Each number is 200 + 30 x the weight over the matrix's rms, rounded and kept within 0 to 999. Layers, rows and columns count from 0.

# layer 4 MLP down (transposed), 1024x256, rms 0.0935, rows 601-655, columns 64-127
211,236,168,157,197,209,188,203,193,233,207,146,203,205,175,201,199,160,179,186,204,259,222,197,183,183,207,148,228,199,216,237,216,168,210,197,183,251,252,216,186,148,183,159,177,188,241,155,227,175,127,184,190,182,236,225,170,230,172,213,156,173,184,170
190,204,189,224,199,200,201,162,171,230,212,211,236,217,204,105,145,149,214,244,264,190,164,193,165,205,183,208,200,212,208,194,164,216,221,164,173,207,234,194,189,224,178,183,231,200,238,201,222,172,133,214,220,183,165,257,275,161,239,192,220,211,242,211
217,213,183,211,164,131,235,245,244,164,196,249,203,220,234,245,151,174,209,200,190,201,151,117,186,174,178,194,202,211,221,240,223,224,244,243,255,216,213,229,182,198,205,205,190,219,191,207,234,223,216,200,238,164,189,267,218,228,211,185,205,239,195,200
199,220,168,203,234,196,213,249,186,230,164,224,222,177,176,238,209,192,182,225,184,179,222,194,126,235,160,166,218,239,222,237,203,213,148,247,171,269,236,181,305,184,193,153,258,166,152,258,198,189,234,215,158,229,215,273,208,262,307,179,182,182,218,167
228,229,211,187,169,238,132,231,247,197,215,197,189,219,206,214,190,143,245,161,180,203,298,160,185,199,190,163,223,181,219,256,241,232,200,228,239,218,172,177,196,234,203,170,182,240,240,213,262,214,215,195,225,196,201,179,218,216,195,201,212,162,220,128
176,159,208,208,194,166,198,216,196,184,169,165,211,239,171,153,208,209,230,185,215,172,99,211,194,216,223,237,217,216,203,252,244,272,177,200,186,159,272,235,208,202,246,154,200,304,159,201,214,179,188,171,247,224,227,243,214,232,207,171,165,157,162,156
236,216,177,257,201,165,185,127,190,217,222,254,199,207,148,191,248,250,227,198,216,194,167,226,195,179,210,190,225,216,151,171,146,215,203,226,214,224,229,194,145,212,206,212,229,202,180,182,220,190,221,180,146,159,184,194,234,162,183,170,199,220,226,212
210,188,170,189,181,228,218,204,185,249,258,162,196,191,254,166,204,225,207,218,168,185,182,232,179,223,208,155,209,234,144,235,157,188,213,136,203,199,182,147,220,261,185,171,165,237,243,264,227,213,185,151,196,203,305,236,206,206,216,209,190,188,211,159
221,245,208,200,175,255,233,209,177,181,157,203,217,195,170,177,218,234,192,227,193,202,213,195,169,187,185,176,159,154,214,185,234,245,188,190,176,177,228,214,200,213,241,201,236,225,168,185,233,205,155,211,179,254,231,175,145,212,208,220,192,208,201,223
245,175,181,213,228,184,234,215,204,157,214,228,207,195,189,173,206,173,174,197,193,200,208,210,184,167,199,209,200,207,193,181,269,223,163,185,156,209,229,174,245,149,185,170,176,209,204,181,224,240,168,174,205,234,231,223,224,185,223,214,196,191,178,194
143,197,258,204,167,188,173,178,182,235,203,203,182,229,228,156,193,158,192,234,185,210,180,216,227,198,232,168,235,151,202,191,201,218,200,193,196,163,213,225,153,225,119,196,192,209,180,235,181,156,202,201,304,204,176,196,153,172,218,201,188,203,214,184
184,181,194,211,170,174,228,163,232,108,231,217,206,232,196,188,176,166,188,158,226,215,237,226,187,197,162,262,174,223,220,226,200,163,188,207,194,204,245,184,169,233,206,202,204,189,130,235,211,175,195,219,210,242,192,221,170,214,158,168,196,177,242,192
181,202,151,241,208,130,156,225,236,184,204,219,150,216,202,142,185,128,191,291,179,227,170,207,195,176,261,231,215,202,192,183,198,197,176,240,217,222,180,170,201,237,214,165,205,186,214,183,203,178,246,169,185,185,190,191,195,243,169,221,216,215,212,216
229,236,221,194,210,176,178,199,208,231,235,222,205,207,227,196,181,178,233,193,230,206,226,169,183,188,220,183,191,161,269,179,134,228,187,198,210,177,208,184,229,202,237,160,159,163,166,185,226,210,177,152,174,169,210,168,208,181,220,251,224,219,175,240
222,173,249,162,198,239,189,237,193,181,177,203,212,198,186,224,194,184,227,166,171,207,151,207,148,171,188,234,187,201,184,146,215,172,174,204,208,209,189,198,180,129,243,155,206,199,237,162,224,155,243,188,196,198,190,226,188,187,232,146,199,223,224,232
206,206,236,190,216,213,176,209,212,179,191,194,220,186,257,242,199,215,216,192,212,212,226,160,182,216,214,226,152,211,196,188,242,192,248,216,174,179,208,181,211,218,187,177,226,205,197,213,152,203,219,260,169,182,203,237,210,153,168,221,199,184,208,214
198,235,176,186,209,197,214,184,153,234,177,186,225,205,215,195,210,168,226,177,220,181,204,177,181,219,175,194,138,193,175,153,181,167,208,264,153,283,162,253,198,171,170,150,189,188,226,212,189,144,197,190,160,200,204,236,167,129,246,208,205,150,230,171
227,216,192,204,189,170,132,194,149,210,256,218,217,219,279,177,222,248,209,253,190,145,163,183,197,173,138,191,187,192,220,191,168,196,204,151,193,215,192,213,170,241,203,233,227,175,180,211,193,176,211,216,242,258,197,269,145,159,242,225,192,203,269,156
198,193,248,204,196,196,191,208,222,154,235,202,211,144,145,159,190,205,183,198,181,152,251,190,228,119,242,192,234,239,178,208,193,212,193,183,184,234,216,233,209,238,163,205,218,188,241,180,215,221,206,225,175,227,178,153,172,229,195,206,158,185,156,213
205,197,203,187,247,199,191,211,185,201,233,256,161,207,218,258,181,159,214,204,218,198,204,232,238,202,197,228,183,209,170,210,187,150,258,242,234,248,222,189,213,171,262,254,147,210,194,218,172,245,193,226,170,228,174,277,139,217,178,182,216,198,249,173
172,223,236,144,206,207,152,122,190,208,221,175,214,193,185,224,253,197,260,216,254,211,209,229,189,185,232,207,281,213,200,163,124,210,272,213,243,201,213,174,234,181,189,174,219,153,167,228,269,194,211,163,216,209,192,172,172,277,216,175,227,182,179,222
198,195,267,183,216,205,258,264,189,171,237,165,246,202,199,158,260,158,241,150,211,197,204,216,142,207,192,228,194,191,151,220,225,182,204,217,113,201,169,155,204,144,230,223,239,186,182,205,159,172,220,206,211,227,243,190,168,194,158,195,205,216,201,188
188,184,234,209,230,194,206,195,218,189,215,201,208,220,149,181,196,169,281,217,154,162,125,193,173,199,178,201,249,161,234,199,205,233,228,186,246,267,200,230,240,161,217,202,218,177,162,193,254,208,133,217,198,174,157,241,191,234,203,233,174,189,188,169
175,226,153,228,172,206,226,206,243,177,167,172,226,245,202,201,153,193,202,209,191,210,155,175,233,168,182,166,191,203,170,149,189,189,201,175,185,173,215,213,208,153,187,189,229,206,204,175,256,229,193,187,210,235,236,174,224,169,155,175,200,205,208,207
197,214,219,213,219,201,234,213,221,143,189,185,221,243,206,239,235,231,190,213,137,211,203,183,196,169,170,235,171,192,202,124,172,228,205,208,224,234,224,228,220,218,191,142,207,158,191,194,167,183,206,229,201,198,211,192,191,182,195,254,158,213,224,245
214,217,226,158,201,154,254,181,215,200,152,191,191,197,175,194,193,192,149,218,155,179,166,195,167,198,190,130,236,213,167,176,202,188,173,172,194,213,173,146,161,212,232,224,200,156,212,166,180,174,208,164,216,198,210,211,188,193,229,201,206,189,194,226
189,151,161,168,202,255,177,217,234,211,185,206,207,226,182,192,194,162,179,232,209,206,213,165,176,186,183,192,215,183,182,216,243,223,158,218,198,176,230,237,135,221,195,252,216,226,182,194,199,194,145,220,231,117,244,173,212,158,204,185,256,220,251,134
311,223,244,204,233,220,186,247,267,202,167,139,229,193,218,235,216,196,223,190,241,201,232,196,225,259,173,173,185,216,174,202,252,207,235,132,259,208,213,176,210,144,209,224,227,213,196,239,132,213,177,201,164,245,165,168,184,195,187,234,226,194,193,141
162,174,205,200,219,232,216,207,206,206,169,184,190,252,214,239,212,227,200,170,178,211,230,168,220,178,137,220,202,183,178,215,147,240,204,186,139,174,194,155,198,160,201,212,184,170,142,192,169,245,133,201,171,186,195,220,236,192,206,253,241,180,185,181
197,209,205,195,228,185,203,223,253,194,185,175,171,185,189,150,201,232,247,151,183,200,179,180,185,190,223,212,234,168,218,159,198,165,187,207,171,198,190,211,180,183,198,231,197,210,189,171,187,209,213,195,208,144,187,176,173,223,163,195,197,217,168,228
231,185,171,188,234,164,184,210,219,250,239,241,212,199,258,209,180,178,160,175,176,183,189,197,195,200,187,198,150,180,197,151,197,177,163,233,233,194,217,219,169,260,245,204,215,215,133,234,241,259,191,226,232,181,251,279,204,255,195,168,237,211,174,196
183,190,179,236,153,213,246,185,189,156,178,197,197,171,158,238,206,166,239,137,221,223,198,194,136,213,214,177,214,246,219,191,176,195,212,212,221,190,264,172,207,179,188,259,219,156,165,165,170,220,194,224,220,245,172,161,207,302,224,214,169,247,166,232
166,211,224,189,152,204,195,206,139,196,193,136,203,274,179,223,176,174,189,170,218,188,157,217,235,261,234,175,213,199,234,270,90,145,211,236,238,216,139,238,202,194,185,196,226,222,199,156,191,167,133,142,230,139,156,244,181,205,147,156,198,149,185,195
181,180,204,185,216,260,175,165,260,159,204,151,184,161,174,208,225,179,178,147,169,223,229,208,229,124,140,193,211,258,158,196,237,259,184,208,200,169,252,227,237,180,148,205,230,189,178,242,150,201,195,204,204,198,224,190,161,173,227,138,151,233,197,211
190,229,205,225,195,168,219,216,213,199,207,213,207,195,198,189,158,165,206,212,202,225,163,187,227,171,204,191,241,179,178,201,184,153,176,229,160,187,222,180,225,151,223,230,220,212,172,220,187,226,187,178,248,192,177,194,171,232,161,164,175,240,194,220
179,172,172,154,192,218,180,219,180,188,214,187,222,198,257,214,168,201,270,154,190,202,167,199,206,193,201,179,154,231,162,171,140,219,207,197,177,171,225,190,194,169,191,167,204,211,196,244,219,243,181,222,201,198,209,205,176,214,223,197,233,228,204,181
197,232,157,219,215,271,162,240,165,117,190,217,173,206,221,206,162,146,189,216,188,146,183,211,210,233,212,191,128,197,143,201,234,148,217,216,158,246,163,152,178,220,178,222,208,177,154,132,208,174,235,206,198,212,184,189,164,179,153,172,227,190,216,162
222,231,184,183,224,228,182,208,213,215,240,263,195,227,218,232,212,217,185,187,178,181,148,225,196,182,211,196,196,205,215,253,134,234,235,175,175,243,174,200,162,179,191,228,232,151,181,218,223,173,292,158,211,209,192,199,179,236,205,150,192,190,187,167
172,257,174,279,219,245,240,181,142,223,156,178,229,221,170,240,209,160,221,199,172,111,185,189,193,168,267,144,199,177,156,200,173,232,190,201,176,147,185,243,196,186,181,195,196,190,213,160,196,282,178,264,161,210,219,189,248,255,249,215,215,218,235,216
169,217,218,196,237,229,177,214,191,215,231,213,212,243,216,190,240,204,220,212,150,195,216,186,178,228,183,214,188,199,207,194,167,215,260,214,200,191,220,239,213,220,149,194,172,229,153,168,178,247,152,197,232,197,215,212,151,162,198,167,150,223,212,189
181,284,265,200,218,179,239,184,188,243,199,240,228,194,187,178,193,220,172,188,228,219,181,158,184,100,212,185,215,160,271,216,189,237,164,196,183,217,235,192,253,275,220,202,256,168,188,186,211,209,246,190,193,216,248,167,203,259,210,232,212,246,216,219
215,131,152,132,235,197,229,205,237,254,228,170,239,190,212,176,164,256,142,227,221,211,162,199,202,188,246,162,196,192,134,197,177,261,169,203,185,163,250,218,199,165,227,235,234,177,223,201,245,203,204,191,225,206,218,217,254,232,221,188,205,231,189,194
193,190,167,190,221,187,256,204,242,242,214,152,220,216,193,240,245,193,203,209,230,168,192,213,174,198,171,193,131,217,199,193,196,240,165,176,260,209,170,231,221,273,234,165,192,194,218,222,216,211,195,157,181,169,235,184,166,227,160,227,178,161,252,196
261,247,170,119,197,177,175,176,214,239,199,182,215,222,243,225,166,233,150,214,219,163,246,179,177,252,199,135,191,181,234,224,292,220,169,207,224,171,195,199,223,190,254,238,206,180,207,200,208,162,171,238,179,199,190,167,175,197,225,225,219,209,266,149
187,229,182,201,242,234,209,147,184,177,204,186,188,229,198,176,241,194,177,161,199,217,169,204,237,208,178,203,201,179,196,240,205,211,181,165,178,195,211,121,162,154,168,224,164,219,159,203,244,157,201,191,191,206,209,195,231,173,140,144,224,231,173,221
239,188,200,222,266,176,159,216,242,152,172,218,238,197,204,268,170,229,214,229,203,177,213,192,179,206,177,158,153,224,200,197,197,185,206,221,178,146,212,232,190,170,239,246,163,137,221,182,239,189,228,178,221,226,154,213,170,268,231,185,210,224,186,186
196,134,220,149,200,254,210,176,224,161,225,183,151,130,232,227,167,197,238,160,191,187,261,216,198,174,180,215,156,196,159,240,209,171,217,181,222,183,235,231,176,212,202,161,163,226,132,198,234,206,183,233,176,183,176,171,123,183,254,155,179,202,203,198
243,211,183,163,176,161,182,224,193,239,241,173,203,130,192,218,203,219,211,163,221,218,215,219,204,194,223,164,237,211,225,192,197,185,203,194,188,193,181,203,224,199,196,178,192,211,220,195,219,207,161,198,155,183,215,208,236,178,176,200,175,174,187,165
202,194,201,196,245,231,193,169,169,194,262,244,216,183,201,198,249,171,223,199,192,165,146,205,255,219,256,181,197,195,170,218,159,209,157,148,159,275,166,230,175,173,249,184,233,199,229,221,234,196,240,134,259,181,179,225,236,164,186,160,226,255,209,163
181,291,127,208,264,201,191,179,196,219,180,188,234,149,204,232,214,233,180,204,171,173,229,209,176,146,188,185,151,196,156,258,151,208,245,165,186,224,184,265,143,242,134,215,204,224,196,270,175,204,215,210,151,237,194,241,178,215,204,214,190,191,216,224
209,172,217,226,202,185,227,227,185,203,225,244,193,225,221,154,201,208,167,202,166,211,192,191,241,163,160,159,207,219,192,256,196,244,207,188,212,176,229,181,237,266,211,202,234,192,193,233,219,187,220,177,184,203,211,277,212,191,224,190,204,194,189,186
214,185,209,177,204,212,220,214,194,175,173,207,221,160,215,234,238,177,189,201,181,215,188,194,202,237,176,226,192,218,179,267,186,172,197,189,165,206,229,248,211,199,196,180,222,204,221,177,212,209,190,204,187,211,196,172,172,186,180,232,148,156,248,204
222,181,164,216,242,154,227,193,249,231,178,193,188,202,151,134,229,162,183,253,215,192,172,217,166,175,250,181,131,164,216,202,192,247,145,179,191,207,201,240,202,163,150,187,208,205,266,286,189,174,221,195,219,209,194,195,116,217,199,270,166,185,142,197
193,173,174,158,203,241,225,179,234,142,135,216,187,273,203,194,219,182,166,245,206,205,221,227,191,240,253,162,170,222,171,206,194,213,203,208,239,192,206,225,229,215,211,203,212,240,171,193,160,192,199,213,177,221,186,166,200,195,221,181,203,205,204,216
205,196,145,211,136,182,192,202,216,179,211,200,195,202,159,212,202,170,201,216,187,266,188,229,199,186,207,193,217,179,216,192,199,245,242,226,194,248,238,233,224,301,187,176,166,180,223,181,228,194,229,213,172,164,236,224,185,201,160,169,205,164,202,223
# layer 4 MLP up, 1024x256, rms 0.128, rows 602-655, columns 64-127
145,198,238,235,207,209,169,219,171,192,261,160,180,131,229,225,173,212,224,231,217,182,192,204,243,212,231,184,227,170,153,205,180,159,231,192,202,204,193,211,199,231,138,221,167,230,166,271,183,179,171,244,219,189,136,162,204,159,206,160,191,120,156,224
122,221,203,220,208,212,180,251,193,241,223,194,151,266,234,187,220,222,232,244,163,198,193,241,200,195,209,232,222,268,162,176,187,188,236,245,188,217,199,192,209,250,155,184,237,184,188,204,216,232,178,231,260,194,125,181,178,145,271,226,188,208,213,166
200,282,193,197,136,215,216,155,181,253,172,194,253,220,192,207,171,129,200,176,181,219,231,145,146,210,199,196,242,220,189,162,178,167,189,219,226,193,207,212,171,227,205,186,182,243,270,224,220,182,205,186,156,195,243,183,203,238,136,188,200,159,197,254
220,257,253,170,200,202,234,168,198,197,184,190,194,202,139,218,147,221,148,180,188,212,200,197,199,184,176,169,149,212,238,163,178,208,263,249,166,166,205,172,206,239,186,173,259,144,211,156,162,130,215,171,205,213,234,219,224,226,142,226,226,236,160,238
239,199,114,150,193,172,202,152,162,179,157,182,177,175,148,219,225,198,172,209,219,191,209,286,180,228,176,227,151,237,170,229,221,225,211,179,189,194,154,244,232,253,155,149,222,161,254,138,174,224,184,191,152,168,241,152,199,208,208,205,279,220,229,230
162,224,252,146,242,252,207,205,202,227,197,202,159,282,223,220,191,193,225,220,226,192,201,148,210,176,180,168,264,230,175,194,150,185,194,202,200,195,213,197,172,253,181,198,174,229,177,221,201,205,198,202,213,145,148,195,187,163,141,169,215,166,220,224
208,240,210,209,222,198,205,252,251,178,212,168,211,154,217,228,173,192,177,128,197,206,214,194,212,146,229,257,214,241,242,209,232,190,269,153,179,172,205,148,150,153,206,206,179,163,234,188,162,161,249,184,185,147,219,222,205,187,151,197,251,225,198,221
222,198,193,200,190,184,179,175,198,211,173,164,210,224,233,212,191,147,227,217,209,188,170,188,230,139,241,313,143,129,198,177,155,211,166,244,185,232,183,232,208,206,189,203,163,189,237,219,154,223,214,194,179,205,211,211,182,200,171,162,235,242,147,203
217,165,217,235,168,240,197,136,200,150,198,210,195,250,180,195,208,171,203,201,231,272,246,176,166,178,181,199,151,172,176,203,213,211,171,218,233,198,192,165,210,195,204,189,229,229,215,184,170,278,231,195,200,240,169,170,236,196,186,152,236,181,241,220
182,243,199,173,203,247,226,169,156,218,186,211,189,231,207,215,236,216,239,213,161,236,205,133,153,221,176,158,263,130,184,212,151,221,194,218,205,179,215,225,252,142,202,182,177,211,203,139,199,183,171,189,219,193,198,213,227,168,191,260,190,195,214,187
214,235,194,230,137,223,203,146,213,222,180,155,138,246,235,177,194,154,197,253,197,169,168,243,214,259,216,215,213,195,203,161,123,227,191,168,178,228,184,241,195,190,208,202,242,206,215,219,177,184,204,191,184,205,159,218,250,233,177,238,209,202,173,183
193,198,209,179,169,228,170,157,227,188,234,201,227,185,197,240,201,219,212,164,192,211,227,198,202,219,150,214,186,165,176,189,185,206,220,195,218,224,240,217,246,189,227,211,191,211,207,140,198,264,194,193,204,185,212,227,194,201,187,206,189,270,200,199
195,203,160,112,174,244,189,177,216,196,264,203,201,229,176,153,203,188,219,224,237,199,176,179,216,228,283,195,246,145,97,164,200,170,180,171,190,233,177,178,101,206,215,167,257,207,194,193,177,186,182,155,233,154,198,163,193,215,171,208,198,155,236,169
208,194,188,160,210,208,185,185,164,205,194,164,161,210,197,159,183,160,216,252,212,198,183,207,223,211,181,215,261,232,204,221,187,179,235,254,166,221,203,196,202,210,224,212,216,218,188,209,183,196,214,210,204,198,178,152,240,170,167,243,234,189,164,206
244,164,229,181,171,213,160,231,227,239,210,164,177,219,163,200,227,176,240,193,181,148,204,218,185,269,216,238,148,259,228,199,244,235,189,204,246,231,222,223,227,203,203,273,184,202,147,172,208,158,163,184,189,230,206,175,199,207,179,238,158,163,220,206
196,205,226,194,238,186,171,143,175,241,214,260,212,280,219,162,191,196,167,201,189,169,193,257,249,163,211,201,207,209,182,142,201,193,162,216,173,237,234,141,154,240,170,148,229,213,195,207,154,164,148,166,215,225,187,167,184,180,150,76,130,142,206,216
193,221,188,205,181,216,214,181,208,212,236,139,234,188,259,160,227,194,251,251,152,184,205,228,267,128,195,128,187,169,230,253,230,216,205,206,221,222,169,251,201,215,253,196,211,189,220,198,177,243,203,218,181,163,185,170,237,201,206,232,198,240,136,185
191,197,179,156,131,162,209,224,232,229,251,223,172,244,220,196,302,199,228,199,215,227,173,192,211,219,241,210,149,159,182,229,164,171,184,241,167,202,183,228,176,175,209,170,171,198,162,230,202,179,203,179,211,218,204,203,240,193,198,183,216,225,192,226
162,206,223,221,210,227,247,260,181,222,202,184,204,182,215,193,252,179,205,191,216,195,237,177,197,205,224,235,237,195,214,169,215,246,228,200,189,180,220,200,140,199,161,203,221,218,234,254,215,195,174,158,197,229,259,187,222,209,185,174,176,181,178,206
232,224,199,186,160,180,254,194,200,213,219,205,199,238,205,194,183,190,193,196,187,204,209,193,235,230,200,204,183,193,190,213,186,230,229,187,165,208,198,196,213,230,199,215,192,221,148,213,168,205,189,233,245,195,204,192,159,175,187,198,207,189,162,193
196,217,195,216,175,131,181,217,194,172,252,193,184,218,191,243,165,193,240,181,252,196,189,166,169,193,194,202,211,212,243,157,216,228,234,168,190,183,256,188,211,199,164,217,241,182,214,232,133,247,250,187,189,239,225,170,212,207,203,178,147,234,164,189
219,160,204,196,161,192,177,206,205,234,173,222,238,199,173,220,167,216,222,239,219,190,241,194,261,221,136,230,186,188,201,133,200,193,261,131,222,188,267,192,177,196,196,148,198,187,233,189,201,217,167,210,201,223,192,141,206,217,232,221,241,165,165,210
228,184,155,179,179,231,226,225,176,155,156,171,218,187,150,183,224,222,241,206,165,136,283,203,201,206,298,233,208,205,214,182,208,221,201,199,164,210,228,239,176,211,183,221,207,189,160,206,212,124,181,219,173,198,204,174,211,189,193,258,189,240,190,196
229,244,120,212,198,171,196,203,194,223,206,234,246,184,209,250,216,185,207,198,221,160,188,208,233,213,175,174,157,163,246,252,236,247,167,179,200,217,193,235,230,249,190,189,196,229,218,189,214,181,205,188,188,232,226,207,143,198,228,182,224,227,207,216
190,172,221,186,130,179,176,187,192,193,173,241,220,203,182,273,204,233,193,177,200,220,233,215,195,182,220,224,218,186,163,228,176,175,217,253,210,197,162,186,187,212,166,223,170,212,207,169,233,230,213,169,213,251,240,216,190,141,255,191,218,213,195,233
199,213,150,207,223,222,236,211,181,200,150,240,202,190,225,140,203,149,237,221,238,212,132,201,164,216,205,167,183,238,197,209,140,136,215,212,173,255,209,185,180,182,128,211,211,150,144,225,204,169,164,188,212,207,135,209,177,214,198,153,224,214,238,193
124,233,144,212,254,184,212,229,182,190,188,242,200,178,190,200,220,221,171,180,178,202,198,199,205,237,225,218,198,186,156,193,212,217,202,177,155,202,156,247,172,222,226,213,183,182,235,176,221,236,225,183,216,223,128,162,160,184,162,207,196,224,202,259
206,173,175,210,219,246,197,233,165,166,216,202,220,272,219,182,261,120,226,195,128,238,243,204,186,212,212,182,227,212,139,217,176,178,246,232,164,234,258,156,169,194,152,199,190,183,173,240,220,218,168,178,231,263,198,211,197,200,178,184,163,168,209,184
168,226,239,217,176,177,195,198,157,248,219,212,222,194,202,208,152,200,255,148,158,154,188,181,202,177,202,179,212,235,181,226,200,239,205,197,212,131,198,195,167,235,149,231,217,231,192,203,163,200,142,207,163,218,198,248,258,162,177,187,247,227,194,210
216,174,198,174,171,212,148,214,148,217,161,161,248,236,211,204,136,179,199,226,229,231,243,156,190,234,205,222,204,189,204,236,195,224,215,234,163,194,177,206,210,223,168,157,157,195,194,173,187,164,230,226,212,218,203,247,243,150,226,218,231,234,240,188
185,215,229,204,217,178,198,215,219,211,205,202,212,179,216,203,221,231,217,213,181,201,195,236,206,170,224,226,243,208,164,240,168,263,215,194,228,169,168,239,191,239,197,180,180,242,193,179,145,201,194,165,191,202,239,197,138,159,235,179,193,162,164,200
228,171,204,179,160,210,196,217,195,211,227,178,261,181,153,242,162,261,188,139,212,214,210,171,260,218,181,184,179,231,160,194,176,195,247,276,201,211,196,168,202,191,151,221,229,202,199,246,255,174,220,202,257,208,233,105,195,203,190,181,201,222,166,188
165,160,201,191,150,187,183,247,202,214,256,159,173,202,196,199,208,184,174,197,249,173,185,224,156,235,215,211,227,192,290,230,206,215,202,178,204,189,231,200,181,206,183,189,192,210,244,183,209,223,166,223,231,205,205,198,230,152,210,235,190,210,169,204
202,197,143,231,178,244,163,246,199,245,233,179,202,186,170,214,237,222,203,200,153,166,127,221,192,218,182,184,167,193,216,166,204,188,195,208,224,212,198,209,184,208,210,207,147,182,229,206,168,220,225,174,197,173,190,221,201,188,235,198,193,191,185,167
204,197,204,194,263,167,209,233,215,183,179,216,216,221,184,175,202,211,115,182,187,221,216,150,213,171,178,198,217,161,150,192,206,209,183,262,232,198,211,211,204,247,169,191,209,216,241,219,226,226,216,233,214,226,186,178,147,187,203,263,215,241,219,175
204,169,238,217,150,200,226,193,198,283,193,196,207,166,135,212,214,273,166,221,244,223,169,235,186,193,148,219,212,194,230,199,146,196,215,221,231,242,213,235,153,220,184,209,209,181,225,200,194,181,250,190,232,192,231,203,218,204,164,209,238,220,199,192
146,204,156,252,206,203,241,181,224,197,223,199,213,214,161,211,201,231,202,235,186,233,236,222,214,222,256,219,176,180,195,179,195,196,141,213,199,201,201,188,215,226,216,178,205,188,208,203,230,225,179,237,202,171,251,211,222,172,241,172,200,172,246,194
232,203,177,175,157,191,200,195,206,227,177,202,167,175,248,215,270,168,162,196,210,205,234,175,226,193,228,200,204,268,202,208,190,204,199,221,227,160,212,192,223,219,168,231,140,232,159,205,194,180,248,207,188,241,190,217,152,186,184,144,188,181,180,247
188,191,223,138,187,209,180,227,157,170,239,172,192,131,222,199,231,176,152,270,195,161,218,189,212,121,192,172,156,155,169,252,183,272,165,185,232,208,146,219,190,242,208,186,234,186,228,217,215,192,179,210,168,214,190,141,202,189,195,190,231,148,192,160
261,164,235,208,214,228,207,193,201,215,212,190,210,240,184,241,174,202,224,166,196,193,156,216,215,164,184,159,199,199,210,253,255,206,136,208,188,192,194,210,177,161,165,199,174,154,209,175,210,162,179,174,256,224,183,179,190,164,227,236,129,176,155,191
128,195,226,181,218,218,189,231,226,204,207,222,188,145,165,169,177,190,201,247,189,191,224,195,229,209,238,198,190,203,162,149,161,184,240,219,186,217,212,151,303,216,247,175,213,210,188,213,183,187,175,160,128,149,166,127,238,228,209,238,133,223,197,197
172,231,217,177,164,230,202,211,202,172,225,226,224,191,167,232,199,210,219,184,237,226,222,157,228,205,138,219,208,145,229,177,197,169,221,212,183,206,228,187,171,212,212,232,189,201,232,224,180,182,200,201,162,155,160,194,246,165,193,198,197,288,177,223
240,208,187,196,200,149,207,223,203,179,187,210,201,167,199,228,223,228,230,145,252,176,143,179,239,160,225,253,177,221,177,234,189,211,202,180,182,195,166,153,239,220,172,168,192,213,193,224,254,237,179,200,188,170,207,176,196,163,249,154,190,174,188,137
206,132,206,184,228,150,217,245,209,208,213,149,183,237,199,203,154,212,177,207,155,166,237,212,155,155,237,191,203,236,180,233,226,215,191,232,222,173,216,165,204,232,200,231,194,190,202,250,188,257,221,197,173,182,204,188,181,210,185,180,220,208,234,179
177,195,210,196,158,225,230,208,245,189,178,189,175,191,183,163,229,171,169,216,162,176,207,197,193,192,160,257,182,153,206,211,202,222,136,209,166,194,207,230,169,209,259,196,197,227,243,211,212,212,225,247,239,236,248,202,235,228,174,196,201,153,205,224
196,243,154,171,199,177,241,179,179,206,200,197,222,205,121,163,204,228,143,212,191,240,163,219,254,201,203,156,178,157,219,225,184,146,224,119,175,246,228,228,232,225,195,121,76,201,219,221,186,256,186,231,188,175,189,210,227,214,215,209,203,206,196,219
230,270,215,197,216,185,226,191,182,212,151,266,202,231,150,163,232,201,120,139,158,226,173,173,183,165,208,194,81,170,178,185,278,220,169,233,229,214,205,163,198,230,170,249,199,149,201,177,220,208,191,163,218,220,204,169,167,224,249,178,210,191,249,203
140,204,184,217,173,216,190,236,212,164,167,190,163,200,209,187,181,172,192,166,217,237,206,181,173,187,240,201,228,202,214,232,153,193,215,178,197,195,230,189,201,205,171,170,183,197,213,165,224,196,150,229,144,200,225,175,211,202,183,252,163,219,187,170
165,204,160,134,252,242,209,193,194,252,214,193,194,219,208,210,245,219,189,242,165,236,196,172,237,136,222,174,162,164,190,254,172,184,182,210,205,215,196,155,197,224,190,155,273,151,196,223,129,176,216,158,177,212,217,163,211,235,182,221,208,204,218,238
217,182,192,202,193,162,155,206,180,200,183,232,195,187,204,197,253,287,198,228,182,241,186,198,218,234,195,173,164,249,185,255,154,186,172,188,213,196,208,168,178,241,186,231,177,230,170,216,183,206,203,206,186,229,179,220,255,211,223,206,197,213,227,174
232,207,212,197,209,164,219,212,223,207,151,244,181,192,215,194,204,169,152,176,160,170,237,213,227,169,201,179,243,200,156,190,217,242,164,203,173,235,196,216,218,165,146,191,196,210,197,214,215,197,134,213,222,229,213,200,227,218,181,251,179,206,180,210
214,191,180,176,201,246,189,168,203,226,259,226,167,177,202,215,126,203,218,148,178,220,189,187,183,182,226,176,148,172,182,167,204,216,183,196,190,185,207,204,229,223,176,227,173,200,167,155,252,188,173,156,210,151,152,185,204,212,140,191,153,157,184,208
229,202,248,208,150,190,283,198,175,233,200,189,214,189,240,171,242,279,223,198,183,244,210,182,170,210,241,264,202,209,244,240,229,200,173,218,171,216,228,185,137,239,190,214,199,199,194,174,187,187,197,228,168,185,205,257,211,221,145,216,230,200,259,238
210,245,219,207,223,104,261,225,188,236,241,246,149,135,205,191,218,180,233,209,284,151,136,232,174,164,226,171,172,258,204,214,212,197,231,201,243,188,200,185,168,251,198,204,192,170,171,179,171,220,211,218,181,256,187,196,178,217,240,137,205,142,159,229